config.yaml
n_kv_head: 4
head_dim: 64
d_mlp: 1024
rope_fraction: 1.0
parallel_block: false
init: "orth"
init_std_down: 0.0
optimizer: "adamw"
lr: 0.0014
beta2: 0.95
weight_decay: 0.31
decay_fraction: 0.629
batch_tokens: [32768, 65536, 131072]
seq_len: 1024
doc_mask: true
Each number is 200 + 30 x the weight over its row's rms, rounded and kept within 0 to 999. Layers, rows and columns count from 0. The size before them is the row's rms in percent of the matrix's.

# layer 5 MLP up, 1024x256, rms 0.0439, rows 428-536, columns 128-191
101,185,168,201,221,211,173,126,257,168,231,199,220,134,209,187,187,197,215,227,209,218,156,133,232,198,213,190,189,249,136,186,192,189,161,129,220,210,193,198,227,175,207,208,199,226,235,180,240,180,250,167,205,193,212,232,188,253,183,203,237,199,218,133,206
104,207,203,218,193,224,258,182,226,279,219,178,187,209,191,160,214,179,215,196,209,197,208,215,160,200,185,194,239,228,231,143,223,178,161,202,207,229,198,170,154,208,167,188,244,191,155,180,215,214,213,243,176,214,212,150,183,191,160,141,223,159,122,194,172
101,170,159,209,206,158,214,196,179,217,168,241,185,185,153,198,220,230,183,235,219,209,175,211,187,164,220,176,158,155,212,205,238,206,238,233,203,194,151,191,221,195,184,189,226,180,243,204,247,214,177,193,254,213,255,185,170,230,225,232,182,161,243,150,229
091,196,127,169,229,175,172,224,227,213,215,174,197,255,141,166,195,252,225,241,218,198,216,206,221,197,226,184,165,160,195,203,205,191,233,140,192,130,177,226,206,202,152,219,185,254,148,133,229,178,210,141,201,151,178,195,207,213,226,149,196,214,184,231,197
096,219,221,200,163,156,182,166,202,234,230,178,218,179,228,180,183,193,150,176,208,168,177,186,168,216,186,166,229,194,173,241,201,200,187,239,186,213,204,197,218,203,211,150,183,212,166,209,164,229,160,210,244,253,178,136,213,197,159,185,233,265,163,176,187
100,185,182,169,166,229,219,169,220,183,218,212,247,211,171,249,146,230,221,226,181,210,173,207,191,245,228,185,194,183,145,189,254,201,191,224,173,120,149,212,191,178,144,189,238,211,258,220,208,236,242,174,228,212,200,134,202,192,202,197,180,168,154,180,229
102,178,214,197,172,206,156,155,189,250,162,124,191,175,184,193,223,202,158,205,201,194,189,204,216,142,221,200,233,184,174,207,183,249,201,161,206,156,199,230,214,225,185,184,207,191,178,237,242,199,219,189,150,249,197,179,246,204,204,188,115,192,151,188,235
102,193,187,169,145,241,187,164,190,218,242,179,213,276,183,211,218,191,223,203,180,242,197,188,146,193,186,199,251,229,179,212,181,176,273,197,164,210,205,206,202,164,219,218,207,178,143,196,231,206,159,160,223,244,210,160,230,249,165,208,171,173,193,168,221
099,213,250,180,221,192,199,184,178,263,172,183,232,213,141,178,168,128,208,198,240,211,180,197,207,188,186,212,185,198,190,172,223,202,253,185,213,182,197,241,187,210,210,182,197,140,171,150,191,227,196,185,136,213,183,162,242,216,178,150,159,187,196,174,256
080,214,210,200,175,150,200,168,212,192,246,216,205,250,212,182,157,182,165,215,232,169,174,213,210,231,194,224,240,169,193,178,222,180,164,142,165,228,213,194,192,184,188,231,207,168,208,195,227,223,153,158,256,207,201,145,187,174,199,242,189,257,254,110,228
100,231,159,183,174,198,188,209,211,229,178,219,240,206,201,193,166,199,173,190,209,182,122,195,184,222,172,176,166,251,211,206,197,152,186,207,168,137,175,248,173,144,203,213,245,222,204,144,203,215,219,216,188,194,219,248,211,237,160,199,213,232,225,227,191
093,263,232,216,164,211,204,191,175,218,190,220,170,182,230,177,193,241,210,226,164,223,235,164,218,157,144,190,179,244,229,229,176,190,242,171,186,192,228,183,186,216,204,180,231,197,181,214,244,184,191,156,178,224,285,217,198,205,243,167,178,188,151,245,209
099,254,220,134,207,233,178,196,190,219,169,201,178,254,153,201,137,263,182,200,192,207,184,132,204,217,172,163,187,202,181,198,176,216,234,136,198,270,158,199,223,193,210,197,216,202,225,159,193,210,165,172,172,236,242,190,214,215,198,197,147,216,244,205,213
103,173,221,146,217,199,208,212,209,195,183,189,186,186,180,195,178,217,188,289,264,213,136,212,210,217,185,209,159,158,171,183,185,232,219,215,228,206,241,198,206,146,226,157,213,171,260,152,219,193,234,131,240,216,221,212,189,253,188,142,225,201,156,147,210
104,189,260,155,207,173,205,219,194,159,238,245,198,222,233,159,208,226,165,193,167,203,169,178,188,206,229,186,194,228,227,193,168,202,195,229,178,209,217,176,227,182,202,162,203,203,202,196,188,186,184,194,148,161,179,218,215,231,189,243,209,151,221,191,249
098,220,149,223,198,151,192,148,211,167,184,228,196,159,227,211,170,229,155,305,229,163,197,170,265,207,151,205,201,182,228,141,227,167,164,181,160,186,190,234,187,171,231,189,206,223,216,184,188,216,163,192,246,150,166,206,211,189,235,175,227,191,189,174,236
101,201,173,179,178,224,204,220,161,242,252,215,230,203,226,168,150,209,193,224,196,176,233,206,217,212,178,229,251,210,233,222,192,209,249,231,187,260,197,149,142,182,175,241,216,154,147,157,182,196,153,224,159,245,203,203,173,223,171,172,147,198,218,149,166
096,188,195,189,205,176,187,217,155,187,164,245,220,214,228,178,219,153,145,188,167,169,164,251,186,240,198,203,221,215,239,193,231,233,165,216,200,240,207,182,187,147,191,201,236,241,178,202,225,194,173,209,176,176,197,115,235,211,219,198,181,171,249,151,216
102,207,143,175,199,203,174,242,280,237,202,90,228,238,176,248,167,204,195,200,195,172,206,151,255,197,151,168,207,154,152,200,190,208,230,240,132,191,148,197,213,182,120,169,227,185,242,153,174,203,217,195,198,218,194,176,212,166,160,193,164,246,187,203,226
101,227,185,209,200,212,189,214,174,198,186,222,226,206,190,199,214,157,172,177,223,277,204,172,232,258,263,194,184,222,216,237,166,242,185,188,160,204,180,234,238,172,164,243,242,143,206,254,179,210,196,203,184,213,188,240,253,152,236,194,155,192,176,215,226
097,148,287,163,208,191,199,216,201,185,154,168,259,166,180,198,152,178,200,177,188,219,137,211,198,170,199,192,201,240,216,228,189,154,174,178,216,204,212,251,157,169,195,129,179,182,239,227,263,202,212,178,198,223,167,239,222,230,224,260,190,227,166,186,182
106,193,209,207,165,209,199,146,212,208,214,194,243,239,178,206,201,256,200,233,199,221,219,188,233,165,167,203,228,247,278,206,204,135,156,189,189,155,226,193,155,185,184,173,266,222,226,240,212,191,208,168,199,214,240,227,189,181,193,176,177,194,168,186,215
088,221,141,221,209,202,184,179,162,166,186,194,179,245,156,198,164,188,129,238,232,229,141,195,215,208,209,213,190,172,167,206,186,170,175,209,129,169,181,195,200,183,175,194,241,154,182,139,237,224,200,152,279,168,158,179,201,189,206,176,149,192,225,158,236
094,165,217,206,204,202,178,199,212,200,191,228,158,196,193,217,230,238,171,208,198,193,211,140,195,155,217,210,207,233,166,158,203,241,198,208,188,232,231,223,213,196,217,170,206,143,231,195,262,234,172,170,165,240,196,204,234,221,211,155,201,189,206,160,180
097,268,185,183,203,175,233,165,225,248,197,247,194,216,200,168,192,178,243,241,220,215,176,189,146,179,211,196,228,181,191,186,180,201,188,244,153,221,195,222,216,200,170,218,195,170,136,223,178,138,150,187,183,170,183,209,224,162,215,227,238,225,199,187,252
102,154,179,194,250,171,179,199,199,202,205,184,232,201,161,181,230,182,222,162,213,203,178,140,191,129,164,158,202,236,198,204,188,177,197,234,193,231,173,257,180,171,173,171,228,194,233,151,185,190,171,215,229,175,222,218,207,209,213,165,183,145,205,208,189
098,203,149,201,184,146,231,196,161,215,218,197,209,128,253,154,189,191,214,205,187,157,199,227,193,225,203,231,202,242,228,173,190,221,152,189,163,207,190,245,168,165,187,213,196,185,237,219,182,202,179,179,258,212,202,193,237,165,171,197,197,200,185,182,250
103,200,197,206,209,157,226,180,203,200,183,189,161,230,205,260,221,208,230,218,171,179,161,198,172,155,221,225,157,212,171,116,217,186,205,199,187,168,233,171,214,165,212,187,227,251,184,239,216,194,151,206,179,197,263,178,222,257,185,233,194,208,176,192,242
101,221,238,206,198,226,168,142,224,206,198,174,168,192,163,202,171,229,216,242,228,177,195,203,200,189,199,164,232,198,203,193,191,183,258,191,174,221,168,259,237,170,193,207,283,192,189,199,257,213,205,203,181,185,216,182,223,177,190,137,172,227,217,204,160
099,241,152,180,179,199,180,179,239,202,193,172,165,221,181,223,121,208,234,241,216,251,180,148,234,226,176,231,214,219,243,169,204,199,210,200,216,168,183,260,208,169,185,252,203,273,151,194,183,210,193,174,214,176,192,189,177,226,204,194,158,184,204,234,256
107,224,194,219,200,161,153,181,166,257,189,192,274,202,208,168,153,231,178,171,219,205,193,175,154,240,200,172,196,209,191,221,210,222,152,230,166,204,186,232,165,209,203,206,221,179,160,173,232,177,183,179,228,186,160,202,246,203,184,241,149,234,215,181,190
105,179,185,188,148,182,182,212,191,186,180,258,215,215,147,173,233,225,119,209,222,187,235,189,156,223,235,194,171,215,206,216,163,229,175,181,214,193,243,239,270,198,169,170,181,199,261,179,238,187,228,148,166,183,201,178,236,209,190,181,156,225,193,109,210
099,172,231,160,206,189,170,196,192,178,172,219,186,218,141,197,195,183,195,232,185,139,205,156,212,200,148,204,210,145,227,173,173,225,202,191,220,206,228,177,230,171,200,180,214,203,235,222,216,225,175,186,192,187,238,203,171,189,170,243,160,163,229,189,227
099,184,171,215,221,177,177,193,220,225,163,216,188,238,171,210,227,220,202,218,206,185,181,179,209,184,191,188,203,231,184,165,213,199,179,169,203,204,220,203,199,166,172,162,217,202,196,188,263,196,199,185,217,179,217,177,213,247,184,168,166,186,183,184,212
105,208,200,222,170,166,141,160,205,173,208,161,228,201,205,240,189,212,173,195,232,233,196,205,262,200,215,179,223,187,203,158,162,224,215,171,219,178,154,223,190,196,202,206,194,201,136,204,194,199,133,222,239,142,225,220,257,205,221,218,186,148,202,197,257
083,229,246,173,173,210,197,187,226,227,239,190,231,164,153,166,210,217,189,174,228,286,167,215,197,237,171,197,227,201,231,208,165,132,178,242,175,216,210,206,214,192,182,184,176,146,170,194,288,216,144,236,195,204,175,187,243,193,166,181,238,165,210,167,274
099,186,192,216,183,140,164,180,207,172,157,195,222,213,149,202,210,219,221,192,201,221,215,206,197,236,179,197,237,212,243,188,181,220,178,226,154,276,208,167,191,127,133,198,172,168,210,163,171,232,213,169,185,190,203,202,241,180,154,189,193,204,183,201,202
097,200,237,205,194,208,213,178,182,219,215,153,197,240,192,150,193,190,225,233,157,227,205,224,178,195,197,169,168,234,223,167,228,192,220,186,207,178,210,208,181,202,224,207,224,192,183,214,235,164,145,206,207,208,208,144,209,184,222,176,184,149,214,234,217
102,196,262,235,212,176,182,196,156,199,221,192,179,217,210,195,223,274,171,174,228,169,201,205,212,177,200,227,217,229,254,187,172,223,224,209,188,176,219,178,196,185,213,180,254,163,209,207,250,226,170,203,200,213,194,208,218,218,201,236,163,197,178,219,188
092,235,211,220,171,227,151,222,207,258,196,188,243,213,161,214,159,205,220,177,221,206,114,176,186,204,226,211,158,240,205,208,151,197,184,236,207,224,202,223,239,191,224,241,238,152,185,232,198,210,144,209,207,191,175,229,211,219,186,206,227,211,240,222,210
104,168,247,161,217,159,172,161,164,180,160,185,212,214,227,216,244,185,146,207,187,166,190,228,153,192,184,138,270,181,211,180,154,209,152,191,184,159,202,259,169,166,204,186,244,227,230,181,218,234,173,206,237,216,198,175,238,189,198,184,210,190,190,178,223
107,244,217,148,227,179,188,172,199,233,193,246,209,279,192,127,222,246,218,296,191,212,196,209,172,221,155,178,215,176,224,247,188,179,239,188,180,250,212,215,193,187,226,202,258,204,225,202,212,209,222,200,191,185,132,145,187,168,181,182,198,213,163,173,251
101,212,192,168,157,197,168,169,179,281,228,162,255,210,203,178,155,206,205,198,245,223,159,193,184,220,171,148,233,227,197,216,238,211,193,233,234,187,139,166,222,178,166,185,219,197,234,196,212,225,268,203,217,163,241,221,227,176,171,160,188,183,228,186,220
096,214,183,201,224,226,185,176,180,194,215,216,168,159,220,161,247,234,195,252,183,143,154,156,220,191,216,186,236,161,256,195,196,229,241,153,168,227,157,229,198,178,221,164,217,207,197,213,204,208,221,178,172,250,154,232,206,165,163,252,158,217,227,109,249
097,252,193,185,206,163,186,214,186,203,236,258,234,216,207,202,153,206,205,202,203,223,220,194,150,196,217,197,186,193,255,270,204,164,205,163,221,226,204,197,226,203,184,132,229,229,202,234,207,218,168,124,193,217,181,234,173,235,176,211,105,140,201,208,238
101,197,269,182,194,243,172,219,175,202,204,222,248,229,191,207,218,205,183,206,230,210,195,154,192,170,267,144,245,252,226,257,185,237,243,214,195,223,205,201,189,153,167,145,198,173,184,219,186,205,195,184,225,161,169,162,261,184,251,229,162,158,214,204,192
105,231,157,212,177,209,205,171,198,246,209,222,265,205,172,215,257,175,174,256,237,242,181,159,196,227,201,169,223,203,216,184,223,166,175,185,179,180,231,283,187,189,209,194,189,212,219,177,192,171,217,230,180,232,196,159,202,188,174,238,202,202,148,197,167
098,207,213,225,274,213,192,176,178,223,227,188,205,187,200,185,152,256,180,217,183,207,237,204,217,213,206,180,204,155,194,199,192,161,150,153,168,191,196,199,239,188,217,241,198,231,215,233,197,144,153,190,168,199,149,228,200,179,231,230,244,150,226,178,167
084,202,249,179,190,176,201,203,197,225,185,133,208,134,173,187,238,234,197,174,296,188,271,181,204,211,211,158,199,200,235,231,195,211,212,146,207,213,188,220,176,227,194,184,184,218,179,180,180,166,162,246,172,158,183,256,179,219,250,223,220,199,179,214,231
106,258,176,220,168,222,203,187,198,211,180,202,209,210,153,199,218,197,205,173,232,201,188,187,180,212,214,127,229,249,269,216,185,233,165,237,185,226,182,206,193,165,156,175,208,187,209,241,175,224,155,167,181,206,207,156,189,180,216,201,160,216,187,200,198
094,194,184,156,182,251,207,202,187,228,163,242,247,215,217,214,199,224,142,217,186,214,225,171,161,184,186,148,220,208,143,172,172,203,224,240,160,182,249,220,198,190,193,150,242,199,235,220,193,167,175,176,161,153,192,205,243,246,153,197,246,234,227,202,141
099,189,232,172,148,191,229,165,206,187,219,163,266,196,208,182,175,236,185,192,197,194,192,226,241,162,184,191,205,156,205,190,174,225,175,219,169,235,147,166,177,216,174,215,203,200,219,212,198,175,183,197,283,185,171,204,209,217,262,148,192,195,188,203,217
103,191,233,190,226,174,161,170,207,214,222,248,281,192,204,210,316,229,175,178,248,174,192,179,205,201,186,185,157,190,245,179,198,178,219,242,261,214,254,211,221,199,146,233,190,205,172,142,217,214,235,236,210,232,178,228,223,153,232,218,217,197,199,179,227
099,255,168,193,210,243,187,219,210,223,158,161,191,188,202,204,173,217,174,250,250,206,201,196,229,255,167,212,266,179,256,186,198,153,244,154,218,197,176,261,227,165,151,217,234,199,262,159,230,203,212,212,246,254,197,164,194,179,126,191,238,216,229,145,179
097,175,210,208,211,183,210,178,197,249,168,198,166,242,210,161,217,208,231,193,270,273,228,202,188,178,204,200,232,167,283,204,171,197,136,200,190,231,222,155,214,216,154,181,189,214,154,246,208,204,212,198,208,205,209,195,235,215,249,212,163,144,203,228,240
101,283,199,195,150,194,177,224,260,233,220,205,228,185,181,163,195,137,187,139,212,280,253,185,176,194,160,191,184,213,209,217,235,246,176,147,159,220,170,173,185,181,217,234,210,134,220,183,224,187,149,216,207,194,155,155,250,278,205,213,189,185,184,161,225
097,176,167,204,184,175,252,223,169,222,203,204,190,240,182,230,203,175,186,209,211,216,199,216,197,181,159,178,152,193,152,119,190,195,142,238,143,207,227,231,235,184,195,158,255,242,188,222,148,268,235,232,204,174,200,154,261,168,181,184,193,215,176,151,221
105,178,210,142,164,227,176,157,229,235,220,210,213,223,181,163,218,211,202,253,187,168,240,152,202,180,177,147,211,165,197,126,183,172,181,221,205,193,209,175,221,175,177,235,244,204,197,157,190,211,216,156,254,178,184,182,197,195,202,254,183,189,186,179,205
102,159,203,223,204,228,212,217,249,210,165,180,212,215,215,256,154,212,273,191,167,188,148,145,193,238,227,203,162,162,223,236,229,179,257,211,242,222,224,213,227,190,141,195,205,224,179,186,201,192,235,111,185,204,191,239,244,200,194,265,193,217,219,204,196
102,184,166,178,198,197,212,218,261,208,154,235,241,210,226,176,215,206,180,197,220,211,214,115,110,180,198,205,180,220,212,207,211,170,187,237,208,210,243,213,198,194,159,148,225,207,149,213,204,202,180,179,205,218,204,201,234,215,166,226,202,178,169,215,218
095,193,187,228,220,186,209,209,123,183,202,213,220,215,209,214,194,229,132,276,187,199,172,151,164,170,186,183,188,232,203,217,180,200,214,109,168,157,225,166,225,192,233,172,181,225,251,268,256,190,193,214,167,190,181,167,204,273,253,197,192,176,237,154,162
104,165,208,191,231,220,216,214,157,219,189,183,171,223,230,191,169,208,190,187,187,147,210,230,210,208,206,175,215,164,214,193,179,164,228,141,222,230,191,194,190,163,232,189,203,229,180,209,229,258,176,195,199,207,215,213,250,136,230,231,204,172,232,156,225
091,138,163,219,228,170,205,204,189,181,170,274,166,199,201,253,230,229,181,210,136,234,205,196,232,171,183,171,169,190,233,171,193,158,229,184,194,153,293,229,231,147,179,200,183,261,185,213,188,195,174,184,257,227,194,221,169,236,193,215,218,179,165,173,171
094,244,223,176,195,205,207,231,181,234,207,248,191,228,190,201,207,190,211,224,256,184,203,208,168,167,158,117,180,253,272,214,229,130,189,197,192,187,173,219,236,159,177,185,254,161,212,229,178,186,196,201,225,214,220,229,218,175,188,207,191,197,179,193,203
093,232,181,222,183,167,251,157,202,251,226,237,214,271,127,201,168,260,144,278,234,193,237,198,172,161,257,180,229,165,181,179,202,166,214,141,205,179,152,252,152,193,184,205,248,151,183,241,234,197,182,181,208,207,200,212,178,211,180,157,235,204,214,169,217
101,208,152,180,169,189,164,203,236,154,275,154,257,234,173,201,244,205,198,218,213,206,237,195,195,233,226,171,157,192,227,137,230,205,227,193,164,217,248,206,160,196,191,166,224,190,190,156,209,176,171,248,218,202,151,213,189,167,247,200,243,193,148,218,201
101,263,203,196,171,173,219,144,224,172,211,200,186,161,143,183,176,160,131,261,258,227,181,195,203,244,236,202,215,249,214,198,208,227,229,145,186,155,223,219,224,186,252,259,231,167,198,146,229,270,188,149,173,157,158,147,200,187,139,178,203,187,232,190,234
097,186,240,195,189,142,205,221,182,228,217,199,196,207,197,218,200,192,222,213,237,219,192,194,221,198,205,203,215,214,220,178,219,156,220,218,204,226,198,207,181,151,247,227,255,177,170,203,237,228,230,193,173,229,201,161,166,268,219,239,222,183,187,138,208
097,164,238,195,171,166,208,186,239,198,219,231,214,184,169,203,214,229,200,146,204,136,215,174,154,202,212,189,199,158,208,238,207,178,204,185,215,225,217,238,243,175,253,208,208,199,233,223,209,257,234,169,182,171,172,195,200,169,204,190,185,206,199,182,181
107,217,236,192,185,187,167,165,185,202,210,158,171,199,207,232,179,181,229,242,199,226,145,148,139,198,157,97,185,181,174,242,237,199,197,226,208,195,241,303,195,164,158,211,226,196,225,165,225,236,202,193,186,214,144,143,202,194,155,178,147,177,224,185,176
107,194,200,156,234,207,232,216,253,210,182,235,192,188,185,181,220,210,154,258,204,180,196,148,179,250,202,176,226,181,153,198,244,190,217,209,186,151,230,186,192,217,204,230,236,236,274,194,160,237,225,193,209,223,171,223,243,222,231,188,183,148,187,176,203
098,217,190,200,158,173,207,196,192,218,189,199,231,231,185,267,217,196,205,221,233,236,196,184,227,260,185,173,238,204,194,170,195,208,203,190,184,245,180,167,240,208,186,196,226,164,189,180,258,148,191,223,218,160,160,164,192,180,185,219,182,250,213,218,185
103,216,169,177,131,233,220,201,205,195,162,189,158,184,201,198,172,212,183,194,192,176,213,206,150,226,171,259,242,228,181,253,253,183,205,209,214,161,218,180,221,180,179,220,225,148,129,166,238,173,180,232,156,246,158,192,227,275,148,139,193,196,221,216,185
099,131,167,208,157,157,222,206,214,147,205,201,210,151,155,201,160,229,168,195,202,158,186,150,179,202,173,164,188,182,197,191,202,207,256,189,144,181,197,193,217,198,182,215,186,209,132,198,196,214,245,196,166,168,202,228,192,174,188,195,202,171,182,172,249
102,180,219,134,131,168,220,189,193,166,258,195,238,249,169,205,209,208,263,219,219,182,206,181,142,212,130,173,236,136,180,152,218,166,218,184,172,187,249,212,204,167,242,201,212,205,203,157,224,179,195,245,193,209,216,175,204,181,185,197,189,234,199,203,206
097,235,163,192,169,177,173,173,187,205,219,212,208,149,201,153,239,191,132,244,283,237,147,205,231,243,185,205,209,181,179,172,252,175,195,232,175,186,198,238,222,179,220,241,188,264,188,285,246,199,220,218,211,217,205,149,184,197,182,204,181,192,187,229,215
099,180,156,217,158,205,168,186,213,187,226,188,200,198,162,217,176,173,168,211,178,167,271,149,275,216,212,212,172,218,203,173,267,238,211,141,196,230,183,180,245,175,161,218,199,214,190,219,227,233,214,180,156,218,166,259,181,207,174,230,206,214,176,138,194
100,239,184,189,211,262,160,236,216,231,178,199,259,201,182,226,248,243,197,240,257,197,193,179,210,242,206,97,185,225,227,192,195,182,187,228,158,171,182,189,198,180,215,254,228,220,197,189,199,217,197,239,231,138,166,144,250,208,238,140,144,217,215,213,206
112,189,204,207,205,219,197,196,234,275,165,239,216,221,219,211,169,200,183,223,203,175,238,154,165,198,167,236,204,212,176,233,195,189,239,144,196,164,206,238,233,194,207,239,211,219,234,211,220,201,222,182,114,175,199,156,235,206,195,213,134,192,244,161,195
102,236,212,179,231,181,232,206,211,184,189,201,199,175,147,157,160,229,242,220,189,204,183,195,197,216,204,151,229,250,210,139,167,203,204,205,162,184,192,165,221,213,177,206,225,229,164,169,200,264,176,170,217,162,258,152,216,235,180,210,215,148,178,183,199
095,127,156,160,191,179,219,221,210,226,209,207,245,201,198,248,133,212,220,201,183,139,185,170,193,228,202,178,193,187,185,133,201,186,218,190,165,154,176,238,243,185,197,218,229,211,215,251,202,191,187,238,179,174,171,222,191,194,187,179,204,166,194,191,195
105,207,158,157,224,207,212,165,157,214,194,188,198,169,188,201,207,195,196,225,205,273,243,147,175,230,260,184,211,231,274,178,207,162,216,242,197,204,249,196,188,173,193,150,226,242,243,205,281,207,222,249,213,215,199,227,227,205,210,197,164,195,225,189,183
104,187,205,194,219,196,247,203,166,192,215,267,259,187,187,148,152,208,200,208,199,217,186,218,234,166,205,126,232,178,174,132,219,218,218,152,171,168,207,248,224,167,136,192,198,219,242,206,213,204,158,218,216,223,194,158,194,204,145,173,164,163,122,187,261
084,220,199,160,160,213,130,185,267,211,186,183,189,192,213,209,211,276,183,220,188,176,208,199,170,189,188,181,204,239,207,181,173,239,211,231,133,165,188,164,178,161,188,189,221,163,229,160,250,243,174,191,174,157,183,219,237,217,205,194,171,251,113,178,237
108,218,182,163,198,227,171,225,198,227,225,173,237,176,176,119,202,167,216,203,206,186,223,175,247,194,203,190,275,166,184,202,203,171,242,205,176,233,260,266,228,188,197,224,180,219,235,191,195,207,163,254,195,145,174,211,170,240,212,159,221,160,195,178,175
096,220,151,203,173,150,219,188,242,178,143,202,192,188,205,185,210,174,184,189,224,178,159,180,178,211,127,182,165,251,220,208,226,211,224,198,194,187,223,142,227,215,172,226,193,210,192,213,252,190,219,193,185,221,243,222,206,186,181,217,259,153,202,192,189
099,213,213,191,184,201,232,237,190,203,224,228,219,221,190,222,209,165,185,194,265,242,159,219,254,203,217,214,210,194,211,227,189,206,212,186,162,170,208,229,259,202,235,202,221,183,189,196,229,212,207,208,164,227,172,161,240,227,248,138,127,218,234,200,216
102,203,215,266,240,195,167,186,243,211,180,199,190,241,240,136,180,212,175,204,145,189,197,204,230,182,210,173,160,212,197,164,167,228,179,151,223,170,234,253,205,222,202,203,256,135,179,166,200,190,247,155,198,209,163,211,202,180,219,216,204,171,204,206,234
096,263,210,159,177,204,230,195,170,207,181,206,253,146,165,228,207,206,194,246,252,186,226,191,146,239,206,157,190,202,234,179,165,171,209,210,208,190,183,203,172,190,208,232,198,157,169,209,173,187,236,189,217,185,202,200,208,199,233,204,145,166,213,225,194
101,214,171,165,246,216,223,125,253,197,182,254,216,191,153,210,224,254,172,235,184,165,166,192,175,219,186,185,175,211,176,163,239,211,255,108,151,157,168,179,154,175,197,202,204,200,210,233,217,167,222,213,202,162,235,148,225,202,213,238,182,185,241,196,235
103,156,193,168,207,159,201,188,228,242,148,196,189,249,194,208,189,185,246,192,228,229,187,108,150,133,212,194,200,178,174,201,214,224,183,199,202,191,206,211,206,180,199,173,247,208,177,228,210,203,234,163,212,194,236,164,187,219,233,200,239,229,170,203,252
102,168,214,228,250,198,203,236,220,162,202,185,224,256,149,214,206,268,200,253,212,185,179,204,162,207,181,164,194,231,174,199,183,236,223,214,179,170,217,161,204,208,225,195,218,199,159,179,267,204,214,106,186,183,278,243,195,199,193,139,245,164,190,177,230
101,235,160,190,187,215,234,175,206,238,232,209,213,191,195,256,164,167,194,212,255,201,213,196,215,218,199,231,180,254,169,218,178,240,174,200,115,246,152,180,219,212,202,201,164,213,198,170,250,205,225,200,193,194,251,154,157,223,152,188,157,176,167,187,237
107,167,192,220,153,180,114,200,212,233,230,252,262,213,238,159,214,258,217,232,172,242,209,184,169,171,162,195,185,225,256,193,185,173,192,216,196,178,230,170,190,187,176,201,222,211,189,202,177,180,210,189,242,199,157,222,200,227,160,227,187,198,200,208,217
107,227,187,196,158,226,144,204,243,218,217,241,191,193,205,212,186,230,173,204,182,149,234,198,235,138,231,236,182,171,215,199,231,217,186,174,144,186,175,192,187,202,187,229,220,180,187,155,193,225,197,232,182,193,171,219,252,183,171,239,186,206,223,163,243
099,149,202,176,178,128,264,167,248,219,224,218,237,237,215,164,192,181,199,196,232,196,237,169,220,176,235,235,270,224,199,163,173,200,179,216,157,203,191,192,265,146,166,140,190,189,208,265,200,191,150,223,233,187,169,167,180,227,140,220,165,258,196,180,219
103,256,203,158,256,177,208,181,208,238,221,176,176,207,181,219,153,192,177,218,187,189,175,145,183,222,206,169,208,163,216,217,212,135,170,190,181,173,175,235,219,159,174,195,172,212,209,204,260,217,244,193,169,201,218,145,253,221,192,169,239,230,256,131,224
103,227,155,248,142,135,204,230,179,188,169,184,179,161,176,192,186,178,246,183,172,208,204,189,162,162,191,193,206,231,217,180,181,205,229,237,169,221,242,237,213,139,222,201,196,215,178,200,206,195,208,214,219,162,220,208,191,250,237,250,200,195,258,160,221
104,206,146,143,137,210,183,174,213,205,200,194,237,190,219,157,164,192,185,163,195,259,161,221,235,230,206,219,254,159,283,144,178,228,228,195,213,219,190,191,211,178,216,231,220,193,198,154,216,189,244,196,238,202,236,182,229,205,210,221,215,197,176,184,172
102,198,154,237,212,204,180,166,221,226,208,211,188,209,137,186,144,196,127,172,195,172,168,193,212,218,175,196,224,193,228,143,236,183,164,203,174,126,230,193,141,166,169,233,192,197,197,227,204,170,163,206,192,228,254,193,203,206,135,262,222,246,251,142,219
099,187,239,185,162,173,136,183,200,206,197,185,184,261,193,195,184,176,205,264,194,251,141,206,184,203,233,164,182,208,198,223,157,166,213,137,184,218,220,220,203,165,208,246,205,184,195,234,228,242,199,169,188,222,206,212,221,256,160,207,174,196,214,223,211
100,168,242,253,244,255,224,197,221,190,186,231,251,193,219,243,179,191,198,248,242,183,204,199,223,199,206,188,222,189,167,161,211,214,211,197,180,223,185,210,246,137,182,215,220,205,244,196,262,175,148,213,214,190,183,198,236,200,186,182,153,198,179,183,163
105,228,193,170,198,233,213,198,208,231,211,222,165,186,197,193,200,249,155,203,219,149,200,214,220,237,143,226,179,236,223,208,181,205,200,234,229,174,204,203,212,168,153,145,215,159,196,211,224,215,175,176,169,199,215,197,178,234,199,185,124,216,130,188,237
097,196,203,174,147,189,153,208,201,208,217,186,180,253,190,175,254,195,229,219,178,223,167,194,205,190,151,181,221,240,214,225,207,203,276,184,192,193,186,194,225,186,215,210,205,170,191,122,278,253,190,257,149,204,229,204,216,203,174,204,169,204,188,216,205
102,192,181,229,230,222,190,171,188,191,261,188,190,203,222,139,172,204,223,214,215,238,153,151,174,190,210,172,197,211,221,214,211,210,209,185,88,215,201,243,226,189,133,231,216,166,177,199,175,191,198,194,206,185,107,193,223,156,187,183,155,190,172,162,258
093,247,164,215,182,167,172,166,200,192,175,193,185,257,178,194,175,167,212,215,154,170,161,189,211,232,228,190,173,156,191,182,196,218,239,250,211,249,206,173,203,195,230,226,210,211,218,176,188,201,173,153,219,199,245,184,196,172,182,155,201,228,243,190,229
098,150,192,152,194,176,167,133,188,184,189,217,244,191,162,188,169,201,226,192,173,131,206,145,217,190,227,197,198,227,185,145,134,228,184,220,142,193,192,152,188,175,138,229,220,180,211,210,207,246,208,199,189,170,203,155,211,181,158,169,229,204,224,142,220
104,220,210,197,194,227,211,183,255,173,217,173,216,244,197,150,148,157,209,235,186,201,222,140,224,216,212,217,256,213,164,239,211,210,227,242,159,195,167,234,172,160,216,221,222,236,164,179,192,210,227,176,155,146,207,192,206,229,200,203,228,208,205,187,200
102,231,208,185,166,179,125,179,257,194,168,232,209,196,200,182,200,265,209,206,257,193,177,214,157,238,222,186,208,252,161,222,195,208,181,115,207,225,230,195,230,184,177,196,208,236,203,226,219,153,135,147,228,206,211,145,239,208,213,169,196,213,136,225,219